python train.py --n_layer=8 --d_model=512 --n_head=3 --n_kv_head=3 --head_dim=128 --d_mlp=2048 --vocab_size=20938 --activation="squared_relu" --norm="layernorm" --norm_place="pre" --norm_eps=1e-06 --positions="rope" --rope_base=500000.0 --rope_fraction=0.5 --qk_norm=false --attn_scale=0.0884 --bias="none" --tie_embeddings=false --parallel_block=false --extras=["capped logits"] --init="trunc" --init_std_qkv=0.0158 --init_std_o=0.0 --init_std_up=0.0158 --init_std_down=0.0 --optimizer="muon" --lr=0.00779 --lr_mult_o=0.731 --beta1=0.9 --lr_head=0.00593 --grad_clip=1.0 --warmup_steps=200 --schedule="wsd" --decay_fraction=0.265 --decay_shape="square" --final_lr_fraction=0.05 --batch_tokens=[65536, 131072] --seq_len=512 --doc_mask=false --train_tokens=1386000000 --steps=14953 --dataset="wikipedia_en"
Each number is 200 + 30 x the weight over its row's rms, rounded and kept within 0 to 999. Layers, rows and columns count from 0. The size before them is the row's rms in percent of the matrix's.

# layer 5 MLP down (transposed), 2048x512, rms 0.0416, rows 256-283, columns 256-383
098,178,215,142,199,150,175,199,233,195,199,171,133,229,197,230,155,203,103,201,204,193,232,218,234,158,223,179,214,187,189,195,199,304,241,231,189,218,198,251,181,194,194,231,183,204,244,197,199,212,181,215,236,219,205,168,147,236,183,219,192,200,140,214,198,216,241,192,188,235,227,179,194,231,206,217,205,116,206,204,210,223,175,150,201,156,229,166,178,181,239,197,192,158,203,243,138,181,188,210,187,237,168,195,258,228,231,178,172,222,183,186,142,179,183,275,213,216,209,208,206,198,170,198,210,214,151,206,167
093,182,243,263,191,172,173,252,214,253,184,203,146,187,149,206,136,189,217,216,166,255,197,255,232,224,224,215,155,191,238,213,249,191,216,238,212,197,214,201,177,123,196,150,194,203,166,184,181,221,188,192,219,176,190,176,203,145,168,188,195,264,233,199,190,222,224,244,215,191,226,205,211,183,172,185,230,179,216,238,181,269,201,197,240,149,189,219,200,209,144,203,222,135,226,212,125,204,224,213,204,194,214,159,214,199,208,185,215,191,204,147,180,201,148,186,188,173,231,192,145,196,187,216,216,206,209,232,211
094,235,185,216,151,209,176,217,267,178,208,154,182,182,221,157,198,212,194,205,156,147,179,195,262,140,136,180,194,186,139,239,288,201,218,206,222,226,219,261,220,204,190,158,192,258,228,217,164,143,208,210,179,193,222,172,185,205,200,178,268,232,169,167,200,207,196,223,209,191,224,150,224,169,237,155,201,213,246,217,227,202,212,208,173,260,240,249,220,210,178,273,208,195,174,193,178,213,160,244,200,243,198,194,209,239,207,214,174,153,214,152,240,204,255,185,190,214,174,218,162,212,155,248,194,235,168,193,270
099,193,177,207,249,215,221,220,127,167,249,194,189,211,226,170,150,189,210,152,194,233,234,187,213,207,187,163,230,135,216,221,244,183,237,207,137,200,142,214,183,212,196,195,196,165,175,247,205,251,211,195,167,200,201,197,194,221,190,204,172,192,183,216,185,162,223,204,232,211,171,227,219,223,163,224,216,175,213,165,167,153,225,144,185,203,204,179,162,215,212,198,223,199,187,220,161,196,211,217,202,216,255,201,172,202,184,172,210,251,181,214,232,186,187,191,204,182,233,224,174,165,204,204,213,180,190,202,251
102,186,244,195,166,178,215,205,230,175,189,158,215,236,185,170,249,266,205,258,188,173,211,220,236,180,168,239,201,142,210,174,207,182,199,178,160,204,264,205,214,196,188,211,222,210,202,163,179,176,216,177,196,246,205,173,183,164,238,190,233,228,226,173,209,173,190,187,227,224,188,193,182,191,156,211,221,188,151,127,240,164,170,227,232,191,197,187,181,201,188,156,209,183,207,252,209,142,188,165,189,218,207,222,221,219,177,279,240,163,187,181,254,204,206,206,210,141,172,214,191,246,177,226,205,248,216,226,184
102,191,207,244,197,194,128,189,199,168,250,200,206,167,204,193,189,175,255,221,186,233,193,184,256,182,242,218,133,232,166,165,164,225,243,241,161,212,223,202,171,168,159,151,196,271,207,219,208,180,173,198,200,206,222,218,189,186,194,220,184,178,159,192,198,229,192,217,151,195,228,160,229,142,219,170,199,187,203,162,200,233,185,211,180,188,196,201,231,234,140,190,228,147,169,214,213,130,183,212,202,165,160,173,193,229,209,189,229,156,160,212,194,199,205,236,182,231,243,221,188,172,219,208,205,238,247,172,208
103,161,165,213,220,208,197,238,211,193,244,219,215,140,236,155,200,200,163,191,185,172,209,189,235,202,208,226,220,240,192,158,155,276,231,162,225,178,192,155,247,235,263,297,181,176,219,195,214,178,186,189,210,237,198,192,204,196,175,178,192,198,181,222,177,217,171,217,240,175,206,199,186,244,149,188,254,207,157,190,200,172,234,240,170,211,202,208,216,261,188,184,189,212,199,199,215,203,191,210,232,209,206,201,140,263,151,179,219,205,225,197,138,199,162,222,199,180,252,212,208,150,222,224,206,197,200,258,210
109,174,186,202,229,240,205,173,213,196,150,162,242,206,143,175,204,248,209,270,233,232,191,221,196,175,185,184,168,195,157,150,171,259,208,208,181,212,213,217,228,223,207,157,202,180,232,199,174,205,165,205,186,155,189,186,153,187,184,225,211,231,192,202,181,235,182,132,191,240,220,187,196,256,259,151,235,223,224,267,208,190,162,204,175,182,197,252,161,254,247,184,186,227,155,141,217,234,205,230,238,254,245,218,184,184,182,162,179,264,245,225,230,262,207,244,160,239,194,147,204,200,273,160,169,209,203,211,195
096,206,191,179,179,243,231,222,203,283,200,218,254,148,208,191,169,173,256,178,194,161,239,218,223,174,214,220,197,222,207,172,162,163,148,189,218,195,198,187,230,196,237,221,141,213,216,204,207,198,182,233,166,193,210,173,171,222,226,209,233,242,199,238,173,204,197,166,210,215,214,264,174,146,156,216,190,206,248,188,219,210,229,199,232,213,133,198,235,187,218,239,203,175,245,198,192,194,228,219,271,209,188,196,166,234,229,225,170,231,217,211,212,192,239,213,171,188,217,175,171,222,157,208,179,170,213,188,178
108,222,237,243,216,181,239,242,171,228,243,224,192,189,207,229,169,149,168,199,181,175,186,207,178,193,181,176,137,175,212,151,239,190,203,222,165,235,227,173,203,188,243,160,211,178,210,158,198,179,229,165,175,252,194,192,220,166,224,193,205,229,168,173,187,195,225,169,227,200,148,208,166,186,194,184,175,244,206,162,125,227,191,206,215,264,180,246,139,184,217,215,201,201,186,219,136,251,188,273,194,120,174,167,156,201,217,204,142,167,215,189,237,181,246,198,173,196,273,213,196,234,222,239,174,204,173,231,233
094,231,221,181,160,165,157,186,183,185,232,181,202,217,114,215,202,156,202,178,191,152,157,203,194,185,175,220,183,217,214,211,180,191,212,182,166,178,174,215,158,243,191,213,218,168,170,192,171,247,158,142,235,200,198,202,201,236,188,157,183,209,246,230,166,217,238,213,143,213,279,251,242,233,237,244,236,213,260,217,187,208,217,210,185,183,143,158,177,230,239,173,188,209,163,205,141,180,183,205,219,209,188,176,232,154,189,242,217,187,254,215,218,145,244,183,215,144,254,206,227,186,186,187,185,243,206,199,226
094,199,198,220,177,229,185,180,168,195,200,228,166,217,199,241,222,182,199,230,160,194,231,165,256,238,181,239,209,208,217,229,177,228,217,214,197,188,208,151,232,182,259,227,218,190,188,229,167,234,154,142,301,169,215,175,176,218,191,190,222,184,236,172,168,205,190,240,205,161,212,222,187,197,148,172,204,209,239,226,151,154,176,256,151,243,186,235,132,153,219,135,167,171,253,207,146,207,169,152,219,147,176,198,187,205,190,191,208,172,195,159,202,216,166,185,97,192,151,167,230,233,235,211,261,201,185,236,171
089,233,183,212,179,172,119,191,238,176,211,194,186,184,184,163,225,223,182,245,225,194,246,223,176,178,274,240,144,171,194,168,223,200,186,215,158,201,205,137,212,179,236,137,206,257,205,244,179,167,196,173,213,248,221,184,207,187,183,199,190,156,216,217,224,182,210,178,185,141,264,169,220,208,250,193,131,228,232,189,246,205,164,171,181,199,231,226,175,198,192,189,206,225,180,134,157,207,158,186,188,197,229,197,251,142,183,246,170,202,213,251,185,190,199,164,212,124,189,236,186,155,200,232,181,192,221,188,155
105,195,252,213,204,207,167,165,187,188,210,201,203,156,170,194,211,171,190,189,184,196,194,177,177,207,176,201,167,159,186,269,219,196,237,146,208,154,181,222,184,169,152,203,191,244,207,230,195,212,233,166,204,231,206,146,230,170,195,131,185,224,181,198,136,157,245,260,237,255,240,191,161,216,207,228,170,192,227,222,175,228,188,203,160,107,229,206,198,240,225,176,215,195,173,177,167,237,223,161,228,212,243,212,166,226,190,188,145,191,179,245,227,184,203,187,189,230,201,229,190,206,190,192,237,236,209,231,137
094,189,207,191,193,233,206,217,240,230,193,204,187,195,178,194,167,179,214,171,197,205,194,161,225,137,213,149,212,189,211,198,117,177,207,207,237,228,209,159,198,183,235,171,180,200,172,194,219,178,215,227,225,187,213,193,219,236,176,220,220,222,206,236,197,168,223,174,201,239,194,212,199,233,157,230,149,254,226,164,201,154,164,181,250,185,162,214,193,197,250,200,237,176,190,195,222,190,139,253,182,225,235,196,279,193,211,220,294,203,184,243,205,169,220,217,183,207,241,136,175,162,232,164,151,216,189,187,205
109,289,167,227,195,217,156,224,256,152,165,239,238,247,188,260,234,185,175,195,193,236,241,242,228,258,181,210,179,193,196,206,178,135,228,237,210,181,229,164,242,220,191,204,141,200,173,181,172,179,229,211,191,157,199,214,204,184,211,234,244,181,205,175,155,216,164,198,250,245,173,201,253,189,204,236,182,260,156,194,209,176,187,243,174,192,186,220,210,186,245,202,190,164,210,161,201,165,188,206,208,218,236,207,179,171,242,221,180,148,207,214,226,188,151,184,209,200,162,233,255,182,186,178,231,173,146,195,231
101,200,209,204,230,187,178,211,189,182,261,219,216,212,161,211,221,199,240,215,202,161,152,216,213,212,202,214,201,206,182,210,266,220,136,249,227,195,229,197,125,196,210,206,214,168,223,175,183,145,198,243,243,196,177,213,212,238,195,226,221,190,177,250,139,158,209,187,236,202,191,216,230,185,193,158,175,219,205,202,206,240,227,241,227,211,243,242,192,214,213,195,207,174,249,178,158,181,214,177,170,187,249,207,225,172,215,202,189,230,184,226,182,162,240,191,239,174,215,218,202,195,241,223,164,203,240,249,191
095,192,160,211,184,201,201,252,170,203,213,208,204,203,205,148,240,142,155,194,257,194,221,205,182,137,195,200,172,254,171,235,236,204,152,200,181,175,216,218,182,160,226,206,148,181,207,214,203,202,185,199,218,207,197,161,262,158,204,196,217,174,214,208,224,248,217,228,148,176,226,181,122,207,174,205,184,238,212,187,214,158,192,208,220,212,175,271,168,222,200,156,168,188,228,234,199,159,174,210,221,157,239,203,195,231,172,195,208,200,220,172,182,191,209,174,222,216,227,201,207,187,262,220,170,191,243,187,168
091,181,166,179,200,182,188,259,200,212,184,212,222,185,249,231,271,145,183,207,241,219,197,189,210,197,216,175,213,237,222,225,163,179,154,276,242,189,212,181,133,216,166,204,183,168,215,178,202,240,227,260,165,145,150,234,213,214,165,213,216,202,188,203,192,201,242,180,212,154,182,227,160,300,229,149,201,185,246,262,161,151,234,203,232,211,178,155,203,210,170,192,171,250,214,185,233,188,198,164,144,209,235,195,216,183,216,201,202,180,207,230,224,189,187,168,197,161,193,217,211,171,192,208,191,150,253,179,188
098,219,230,181,260,155,159,254,173,198,238,176,203,245,184,178,196,194,211,183,178,184,215,193,210,243,170,239,173,183,182,204,237,198,281,194,178,208,179,172,170,175,194,198,208,166,221,154,209,199,166,143,236,209,206,220,206,240,231,194,213,199,158,212,221,225,181,231,175,196,210,164,217,163,181,176,230,194,243,183,196,170,205,200,219,235,206,174,195,182,178,218,191,251,200,237,189,188,188,148,205,185,186,185,226,189,207,190,192,186,197,216,189,209,203,191,241,207,193,164,237,156,195,147,184,165,236,183,160
123,209,188,143,220,199,231,227,239,198,227,186,203,212,187,210,214,238,163,180,178,238,218,179,194,211,219,191,202,184,178,224,230,233,172,195,166,220,167,225,243,178,202,161,223,202,181,205,171,218,214,243,249,192,215,186,196,246,170,134,187,199,192,207,199,234,186,233,223,163,204,163,224,154,178,177,166,204,192,211,203,126,215,208,138,197,187,171,176,142,219,233,153,214,207,182,214,214,188,215,196,156,163,195,249,196,197,192,170,208,152,143,202,187,206,178,208,205,190,243,193,240,211,227,178,232,162,205,291
102,234,219,169,228,230,212,202,257,224,196,174,196,225,182,214,176,149,194,234,236,239,223,169,223,186,203,188,254,177,195,201,220,168,210,212,193,182,209,184,199,171,117,217,159,233,213,186,188,169,184,166,202,174,197,198,215,248,226,265,253,151,202,232,239,211,202,176,192,169,212,172,249,191,205,206,209,170,152,121,165,197,242,207,137,253,194,202,192,188,213,196,190,223,192,197,166,186,160,217,176,205,160,203,187,208,212,205,210,195,187,248,227,179,156,178,204,187,208,164,197,199,195,186,214,210,187,273,189
093,188,188,193,112,218,178,178,214,136,226,169,184,214,236,256,210,187,201,244,181,195,188,212,220,178,235,245,186,216,167,199,188,163,179,198,194,159,173,209,217,190,218,200,225,212,167,223,209,182,183,183,217,213,174,239,198,202,199,220,200,212,225,194,178,188,202,230,186,182,249,239,232,178,176,229,184,182,148,218,218,202,178,222,233,189,209,208,190,227,204,190,192,217,169,163,175,201,175,222,193,234,197,190,161,165,200,235,200,179,167,233,242,203,255,193,159,199,155,330,189,193,223,214,209,155,166,184,207
103,189,220,154,162,138,230,182,210,143,164,211,236,220,198,208,208,198,181,237,194,124,248,186,220,237,228,243,214,197,210,179,242,248,233,169,238,245,215,169,169,199,194,193,219,223,205,239,187,189,241,233,234,219,256,195,177,214,164,160,174,215,259,178,196,148,182,197,192,175,241,156,228,212,215,201,232,204,213,179,216,128,220,222,207,248,276,236,151,217,161,177,265,154,173,184,210,201,238,182,214,191,183,201,240,199,172,229,236,161,184,232,125,206,191,173,214,151,134,200,156,211,182,169,191,186,187,208,184
093,269,210,223,214,241,165,211,238,257,195,170,186,181,206,200,130,213,203,197,168,175,153,171,202,187,200,170,235,224,195,134,235,243,217,205,180,205,208,247,183,221,239,229,217,160,227,183,234,214,201,124,169,234,237,199,187,174,216,233,188,180,257,227,184,198,190,205,245,175,277,238,153,268,210,163,195,244,235,161,152,207,192,206,210,183,241,221,226,206,239,179,252,221,173,196,174,236,140,161,175,174,198,206,237,156,182,200,206,194,181,242,120,187,244,185,210,199,196,168,182,190,149,206,212,182,207,144,186
093,173,195,189,202,231,176,242,207,228,203,214,149,241,186,201,194,245,226,261,217,206,183,134,208,262,192,235,188,176,243,201,239,215,222,225,158,194,270,193,189,200,168,247,150,238,244,235,212,191,209,179,228,204,211,188,228,206,166,212,180,247,217,125,255,218,160,144,211,173,248,206,260,172,195,164,126,234,259,223,193,221,184,192,203,199,201,184,145,238,194,214,156,211,176,230,190,246,235,208,194,171,214,170,254,172,185,200,221,213,238,193,173,176,200,205,246,144,118,199,200,209,234,200,210,203,192,218,176
099,209,204,205,176,164,155,206,217,238,162,209,157,203,226,144,223,154,256,208,228,169,140,230,198,199,219,160,179,169,193,181,245,184,156,219,192,195,179,216,242,220,262,154,170,182,191,259,190,215,176,214,146,238,173,215,245,199,215,213,178,146,221,220,222,234,226,158,155,162,273,209,244,219,195,212,162,227,220,195,211,202,214,243,166,173,189,184,235,183,183,169,177,195,210,194,246,161,187,205,193,142,174,229,194,194,153,168,229,163,189,135,194,174,196,223,157,177,157,184,232,132,229,229,191,177,154,253,221
096,154,141,173,211,220,170,242,202,235,174,172,196,212,190,255,167,231,202,131,205,188,200,156,179,211,182,86,168,160,143,190,156,214,164,198,130,184,225,173,222,186,232,234,231,182,175,209,200,275,211,223,231,211,218,176,201,207,220,216,210,209,203,195,233,169,250,254,190,186,222,268,217,166,185,261,162,191,154,178,124,226,195,213,209,180,237,211,212,172,219,195,189,275,210,232,134,227,256,206,162,228,188,205,216,208,158,174,164,189,217,199,205,198,186,194,199,218,311,125,256,185,208,144,240,231,246,242,156
# layer 5 MLP up, 2048x512, rms 0.0788, rows 257-283, columns 256-383
100,190,156,161,195,197,216,164,213,154,169,226,244,211,199,185,130,229,228,217,172,198,241,230,195,192,188,187,244,167,210,141,171,213,241,160,219,193,222,174,203,212,199,205,183,206,177,180,234,160,243,220,180,187,147,148,259,253,178,141,249,182,245,217,195,216,221,204,202,231,218,184,141,195,206,190,156,225,201,169,237,229,176,199,173,190,203,181,218,198,189,162,206,116,177,182,221,159,238,141,211,187,141,181,203,209,196,202,188,168,214,209,213,156,197,161,204,221,224,177,146,186,168,213,182,207,206,145,245
102,231,220,240,177,193,206,191,192,189,241,201,199,209,202,222,195,181,174,193,172,175,209,206,178,228,234,203,217,242,154,235,262,172,225,210,173,182,203,252,233,243,192,203,219,189,193,171,204,165,253,197,226,236,231,124,258,213,186,204,209,218,151,218,124,189,239,128,195,214,212,117,233,194,188,195,127,255,175,222,204,211,212,229,160,236,188,161,213,236,128,257,179,225,242,215,184,228,196,184,187,206,203,211,183,181,182,176,236,243,234,140,200,226,239,122,202,164,198,179,235,208,177,158,215,195,220,124,198
102,185,168,209,287,218,176,204,187,184,188,239,191,183,170,212,152,205,218,202,199,192,207,213,197,203,179,160,170,192,213,220,166,204,209,214,204,159,176,185,209,227,209,208,234,240,229,210,167,209,162,241,189,262,219,252,123,198,182,225,190,219,200,172,199,182,188,236,195,205,232,187,209,170,234,246,174,241,184,203,193,221,213,180,197,227,178,164,238,202,222,179,225,263,211,192,212,243,252,190,191,219,189,211,238,190,156,175,231,187,178,156,174,186,202,209,193,216,154,195,135,191,237,238,150,181,177,187,204
094,181,167,237,197,239,222,155,226,206,154,212,175,186,233,249,194,178,198,247,256,198,152,201,227,264,157,161,217,141,202,223,213,219,207,161,209,169,188,165,201,217,218,183,214,151,194,196,235,210,211,219,188,152,220,235,171,188,242,197,219,183,196,160,199,158,208,179,234,217,203,131,229,201,232,181,213,224,249,118,172,193,211,230,205,194,184,188,215,178,199,169,262,251,241,138,223,199,260,237,209,202,234,225,198,224,224,177,200,234,204,217,195,111,259,153,272,268,222,188,190,205,246,208,188,184,181,159,184
099,172,197,165,227,222,233,232,222,163,164,180,223,176,182,163,155,200,207,180,207,174,204,187,197,210,237,190,226,189,229,159,137,203,240,165,198,186,188,219,262,186,192,191,167,241,163,208,217,209,155,199,205,200,190,200,245,217,209,212,160,206,206,218,194,160,222,244,172,182,211,197,226,222,194,222,190,147,191,189,233,242,234,239,145,215,157,203,230,217,201,222,199,250,169,186,180,131,194,208,214,189,203,201,182,190,184,197,213,165,164,220,185,226,222,206,224,136,201,157,183,137,156,175,183,248,199,204,243
099,189,167,286,220,190,173,271,204,176,198,243,184,233,255,184,169,232,211,172,176,226,295,213,215,164,212,226,184,199,230,166,229,203,208,236,176,192,104,161,194,220,236,221,231,194,240,215,165,207,203,164,211,234,205,195,245,209,101,208,199,236,202,144,189,199,213,167,161,199,184,238,173,195,139,159,239,145,178,171,263,171,247,255,206,182,178,152,158,210,206,184,194,258,231,168,174,199,194,169,144,187,154,227,186,229,172,165,225,215,146,232,187,183,223,205,191,166,239,179,166,197,205,196,181,214,169,181,224
114,269,218,220,217,190,156,153,225,181,160,204,182,197,271,164,213,207,189,175,280,236,226,236,178,192,255,205,196,252,189,191,195,248,162,177,231,151,220,231,182,200,191,180,165,199,230,185,209,237,167,242,223,172,164,171,208,191,203,208,245,260,261,207,202,210,211,178,183,201,153,202,186,174,211,205,194,203,183,217,241,203,184,216,229,225,186,210,211,244,167,224,208,194,208,165,219,257,234,180,220,155,245,212,167,243,246,187,216,235,128,223,159,187,217,253,187,236,147,170,242,146,213,178,234,206,266,216,220
097,155,256,152,188,201,227,216,189,199,198,212,209,183,247,210,161,195,227,245,221,187,206,237,193,168,252,143,182,266,180,223,232,219,153,222,216,213,215,214,160,184,237,200,206,124,245,191,183,220,196,201,180,181,148,203,231,191,166,183,177,257,202,218,183,184,209,211,244,140,183,159,221,203,183,231,164,178,207,207,180,228,187,196,198,204,188,207,191,162,202,214,158,148,263,168,261,170,259,189,250,221,277,184,178,164,215,200,233,218,163,164,215,177,216,182,176,217,213,194,237,233,210,197,233,178,162,158,218
110,221,184,257,212,202,172,209,196,147,204,217,193,200,245,124,190,167,174,206,215,203,217,222,224,211,183,201,205,247,212,167,188,214,214,186,235,158,230,231,179,212,214,225,204,154,174,236,189,119,228,241,201,235,214,207,169,218,199,144,187,218,212,197,220,205,206,189,229,264,203,250,243,194,200,185,168,209,191,209,200,187,160,261,166,215,191,177,155,163,183,207,200,220,150,222,171,198,161,269,198,165,172,191,146,204,148,190,191,152,198,148,171,179,230,210,234,209,207,173,158,244,225,260,222,211,184,191,217
106,207,211,219,207,204,225,223,210,151,254,163,216,189,205,190,167,192,177,227,218,235,152,169,197,192,219,239,149,203,184,185,176,190,159,166,217,152,219,231,213,177,167,199,241,251,228,175,174,176,194,212,199,178,200,250,155,191,250,165,215,186,228,202,203,224,157,171,200,197,186,192,189,179,203,187,166,223,202,213,185,148,136,205,239,215,176,195,188,254,230,178,176,156,177,194,223,165,261,233,161,191,200,208,194,244,224,218,218,197,181,223,185,189,166,233,240,165,201,178,158,163,148,170,224,172,238,231,226
093,177,225,181,269,208,150,194,143,199,229,186,178,193,127,208,201,222,182,163,204,191,204,224,236,209,157,197,194,169,161,209,241,204,233,187,204,197,181,155,162,200,224,216,221,193,230,207,178,208,224,163,192,203,217,141,227,186,191,235,170,278,232,237,180,205,140,183,214,168,131,183,162,202,219,177,200,183,179,180,147,182,203,165,190,181,205,276,181,196,211,156,222,184,217,239,148,228,219,181,182,206,187,226,207,167,180,227,204,206,172,220,151,168,197,194,171,232,177,167,166,174,214,160,181,221,199,155,192
089,186,168,200,165,152,194,164,191,197,270,206,218,185,197,219,214,236,204,203,197,187,226,213,207,184,166,213,211,233,188,281,182,122,187,176,208,155,186,219,157,208,159,239,221,184,198,227,221,182,204,252,152,175,199,209,198,221,194,186,140,242,206,195,220,219,225,259,182,231,193,206,232,243,188,253,262,198,168,180,127,268,215,207,162,205,217,239,247,237,196,223,221,181,173,246,223,167,174,250,199,199,228,216,152,204,201,156,217,132,175,177,249,238,139,197,183,187,194,215,148,217,242,184,238,211,153,193,198
100,176,186,218,218,213,193,205,234,228,209,249,265,208,171,180,185,164,231,166,161,186,220,211,188,188,236,163,222,224,258,163,205,212,223,189,171,198,203,200,287,195,209,183,171,143,203,192,168,197,140,265,157,159,233,231,225,197,224,210,170,184,210,167,232,217,140,181,188,217,237,255,196,193,152,169,225,245,189,218,212,205,232,164,210,142,212,179,141,157,219,200,186,241,140,207,233,180,211,173,170,245,194,250,236,125,199,221,209,203,191,176,180,247,164,185,173,190,195,142,184,177,213,194,171,144,169,128,256
103,175,231,113,194,171,175,148,189,198,175,186,181,243,188,200,195,187,272,149,187,156,240,204,201,202,213,226,174,225,221,156,202,165,140,220,213,231,193,256,250,194,205,216,257,181,175,220,204,188,210,190,181,181,225,226,254,230,182,217,210,219,199,186,172,227,161,203,190,203,173,163,190,228,209,175,216,179,202,173,187,203,166,228,208,186,142,206,136,253,200,189,217,138,122,155,225,190,221,177,136,238,174,191,218,146,224,191,222,207,221,178,228,219,256,188,233,237,183,158,192,151,156,250,196,266,237,239,195
104,201,174,203,199,127,227,188,183,194,212,208,146,186,247,186,228,144,174,181,269,188,218,251,186,221,231,237,215,208,222,232,226,223,203,163,189,212,266,180,196,201,193,236,206,213,196,167,209,196,206,232,217,219,163,197,195,203,180,202,244,215,173,181,236,230,187,205,177,244,196,157,145,239,216,183,165,192,260,199,206,164,154,186,200,179,213,185,213,152,189,180,180,176,136,236,184,201,227,192,212,213,165,243,172,201,251,266,228,183,197,247,216,193,266,208,205,216,222,199,203,94,217,200,226,219,226,187,194
105,187,179,239,220,201,209,253,209,242,173,168,97,207,219,200,221,207,190,265,191,245,196,214,121,228,229,193,231,188,182,235,261,213,221,185,180,193,228,161,226,238,239,245,214,186,217,198,211,196,214,185,212,215,197,148,231,155,241,223,188,180,182,206,158,183,182,196,202,203,195,207,209,168,142,239,183,194,208,183,164,192,194,144,255,225,215,158,261,154,141,213,196,192,196,165,242,209,160,276,192,184,171,211,189,193,197,209,210,242,170,241,166,198,143,273,161,203,211,241,204,209,165,206,226,254,235,211,192
107,203,173,217,212,176,171,191,261,178,252,147,165,242,194,156,192,264,244,270,240,206,223,168,180,239,124,247,224,172,224,198,204,195,276,193,175,159,206,230,173,211,235,204,282,182,133,227,162,180,214,250,253,174,181,158,184,278,170,201,211,162,196,183,172,163,201,190,208,186,207,227,201,210,172,202,216,224,159,188,177,253,215,168,223,191,224,214,210,179,157,191,194,213,225,185,207,174,221,199,185,188,186,170,228,209,161,207,161,238,235,175,208,178,205,167,214,169,213,204,217,221,182,211,138,194,192,188,183
107,176,232,164,174,169,207,180,177,192,145,234,211,170,222,178,220,200,199,183,233,179,200,179,228,225,193,246,222,172,154,238,225,185,199,207,275,144,193,245,232,181,202,187,219,179,226,230,248,185,196,256,239,206,231,135,207,205,126,213,196,206,230,212,200,214,233,184,136,217,186,171,208,178,180,200,212,226,233,154,225,229,182,173,145,164,176,186,224,208,203,170,139,227,228,182,191,201,201,208,179,217,258,201,160,199,178,198,239,227,239,180,180,200,210,247,219,219,194,235,143,163,223,169,140,248,184,182,204
096,189,248,171,244,186,186,237,219,234,159,157,244,186,163,131,161,200,240,220,220,166,194,188,190,179,216,237,182,159,215,161,172,175,219,248,187,225,209,244,231,209,176,165,197,154,203,164,240,232,220,172,166,164,178,175,159,148,248,209,181,242,220,186,161,185,205,136,213,186,181,239,219,210,215,234,204,202,181,190,145,153,178,203,223,226,163,176,231,255,179,224,201,187,222,225,152,208,170,186,247,256,204,219,186,198,227,229,211,193,271,192,150,198,207,205,168,182,176,193,198,254,198,206,184,214,209,159,220
107,180,229,205,188,214,173,209,166,218,282,212,167,155,207,187,148,166,194,153,152,265,242,185,201,205,200,132,249,231,208,174,236,235,197,211,227,186,187,179,180,151,187,210,205,166,239,247,211,209,178,181,193,158,211,155,225,152,148,171,179,184,198,207,202,213,196,179,138,236,150,191,207,184,225,176,172,221,174,156,192,197,160,182,197,234,229,162,171,201,179,139,208,213,186,262,174,232,211,225,194,152,189,156,195,208,183,189,147,185,242,211,216,231,260,222,213,254,218,255,211,211,185,220,221,213,225,209,254
104,218,218,188,230,205,157,196,196,186,206,192,181,220,171,177,185,176,211,225,225,230,236,168,235,197,185,223,251,193,217,159,220,191,188,221,194,205,188,182,149,179,214,202,224,243,201,162,123,158,123,205,182,198,170,193,183,189,248,242,178,179,177,185,195,229,241,122,211,230,224,202,201,220,212,196,211,151,187,240,189,187,237,148,201,230,177,210,270,191,244,244,160,236,155,205,169,223,168,221,217,175,225,174,169,195,256,198,162,221,170,200,213,228,243,176,169,196,177,171,185,163,167,231,172,112,186,181,227
091,217,240,231,189,178,197,131,217,173,206,178,215,174,201,219,221,181,159,217,201,157,211,197,234,180,179,149,187,215,201,200,175,197,182,186,171,194,156,176,202,243,201,181,162,213,96,223,188,222,193,231,215,173,227,182,237,237,219,155,208,176,210,188,236,161,234,155,246,163,226,167,165,252,210,205,161,178,224,171,171,204,223,198,212,121,217,229,204,219,220,214,170,242,167,160,195,218,149,195,161,207,179,267,233,169,160,190,184,220,198,213,226,208,192,191,182,201,160,205,196,151,226,230,236,172,198,148,206
123,192,176,228,217,155,230,178,150,165,212,222,166,204,261,191,175,209,169,176,151,195,196,223,201,170,197,162,207,172,203,227,171,195,191,243,142,172,259,239,200,216,224,213,286,211,211,172,247,198,209,171,196,149,242,222,171,214,221,247,233,198,197,161,211,222,181,212,118,228,223,171,189,265,175,203,166,218,182,193,205,226,266,145,184,178,206,177,204,171,197,184,216,178,226,185,222,160,209,207,158,265,172,201,213,197,189,221,176,160,132,154,198,197,216,165,204,239,231,184,236,211,189,213,158,165,229,206,153
095,204,208,232,231,166,152,209,178,141,209,190,177,186,164,186,188,183,222,244,168,235,246,195,176,163,172,248,224,165,198,224,220,218,224,166,178,210,166,224,202,170,247,273,177,217,207,198,181,225,214,182,219,204,211,222,208,244,211,229,193,171,200,176,220,243,198,220,213,212,190,218,227,208,164,196,227,180,161,210,130,176,220,221,178,224,180,180,136,132,191,227,263,211,152,255,197,200,220,226,199,136,143,202,193,189,209,242,151,198,220,118,189,201,177,172,174,192,205,184,246,164,151,216,205,155,182,168,228
091,147,189,260,221,225,238,188,221,182,214,180,216,198,201,192,222,225,251,145,250,176,238,229,198,159,254,214,198,170,203,210,219,212,132,199,207,178,206,220,199,210,187,167,198,249,195,188,186,203,205,170,229,118,173,167,172,166,221,172,216,174,192,211,242,172,238,139,192,168,216,130,167,164,254,170,180,207,199,222,234,200,246,225,211,213,146,175,248,154,207,220,246,165,201,226,214,204,148,176,214,201,216,213,175,258,158,254,206,165,181,193,209,237,211,237,171,177,190,217,184,208,172,218,220,191,198,142,181
100,169,191,182,215,227,235,182,232,214,175,237,198,186,253,195,185,208,191,193,148,234,226,158,145,203,224,233,193,170,216,172,233,190,243,183,233,217,203,195,210,215,186,232,228,142,190,178,197,157,191,178,226,176,208,216,189,221,234,190,273,215,191,222,179,191,180,226,236,236,235,207,163,141,216,228,207,185,169,194,182,240,129,210,146,206,193,232,207,196,195,205,190,188,214,241,193,241,187,199,218,205,190,163,175,210,179,209,174,220,201,244,241,180,198,138,206,255,196,193,182,210,181,206,206,228,182,183,213
096,247,207,230,174,227,197,193,183,213,234,222,226,236,190,202,156,220,202,190,187,183,208,183,213,202,236,210,193,225,213,209,171,175,193,177,201,157,193,219,216,214,266,230,160,183,146,169,185,187,194,171,226,247,188,233,201,203,190,173,173,194,149,170,225,153,180,233,179,195,206,223,187,229,239,185,219,182,169,198,223,189,201,241,225,198,191,214,203,224,219,172,219,207,178,177,201,195,183,168,193,209,219,240,216,218,234,197,181,244,168,179,165,191,226,180,171,177,202,163,188,163,202,203,182,194,239,203,211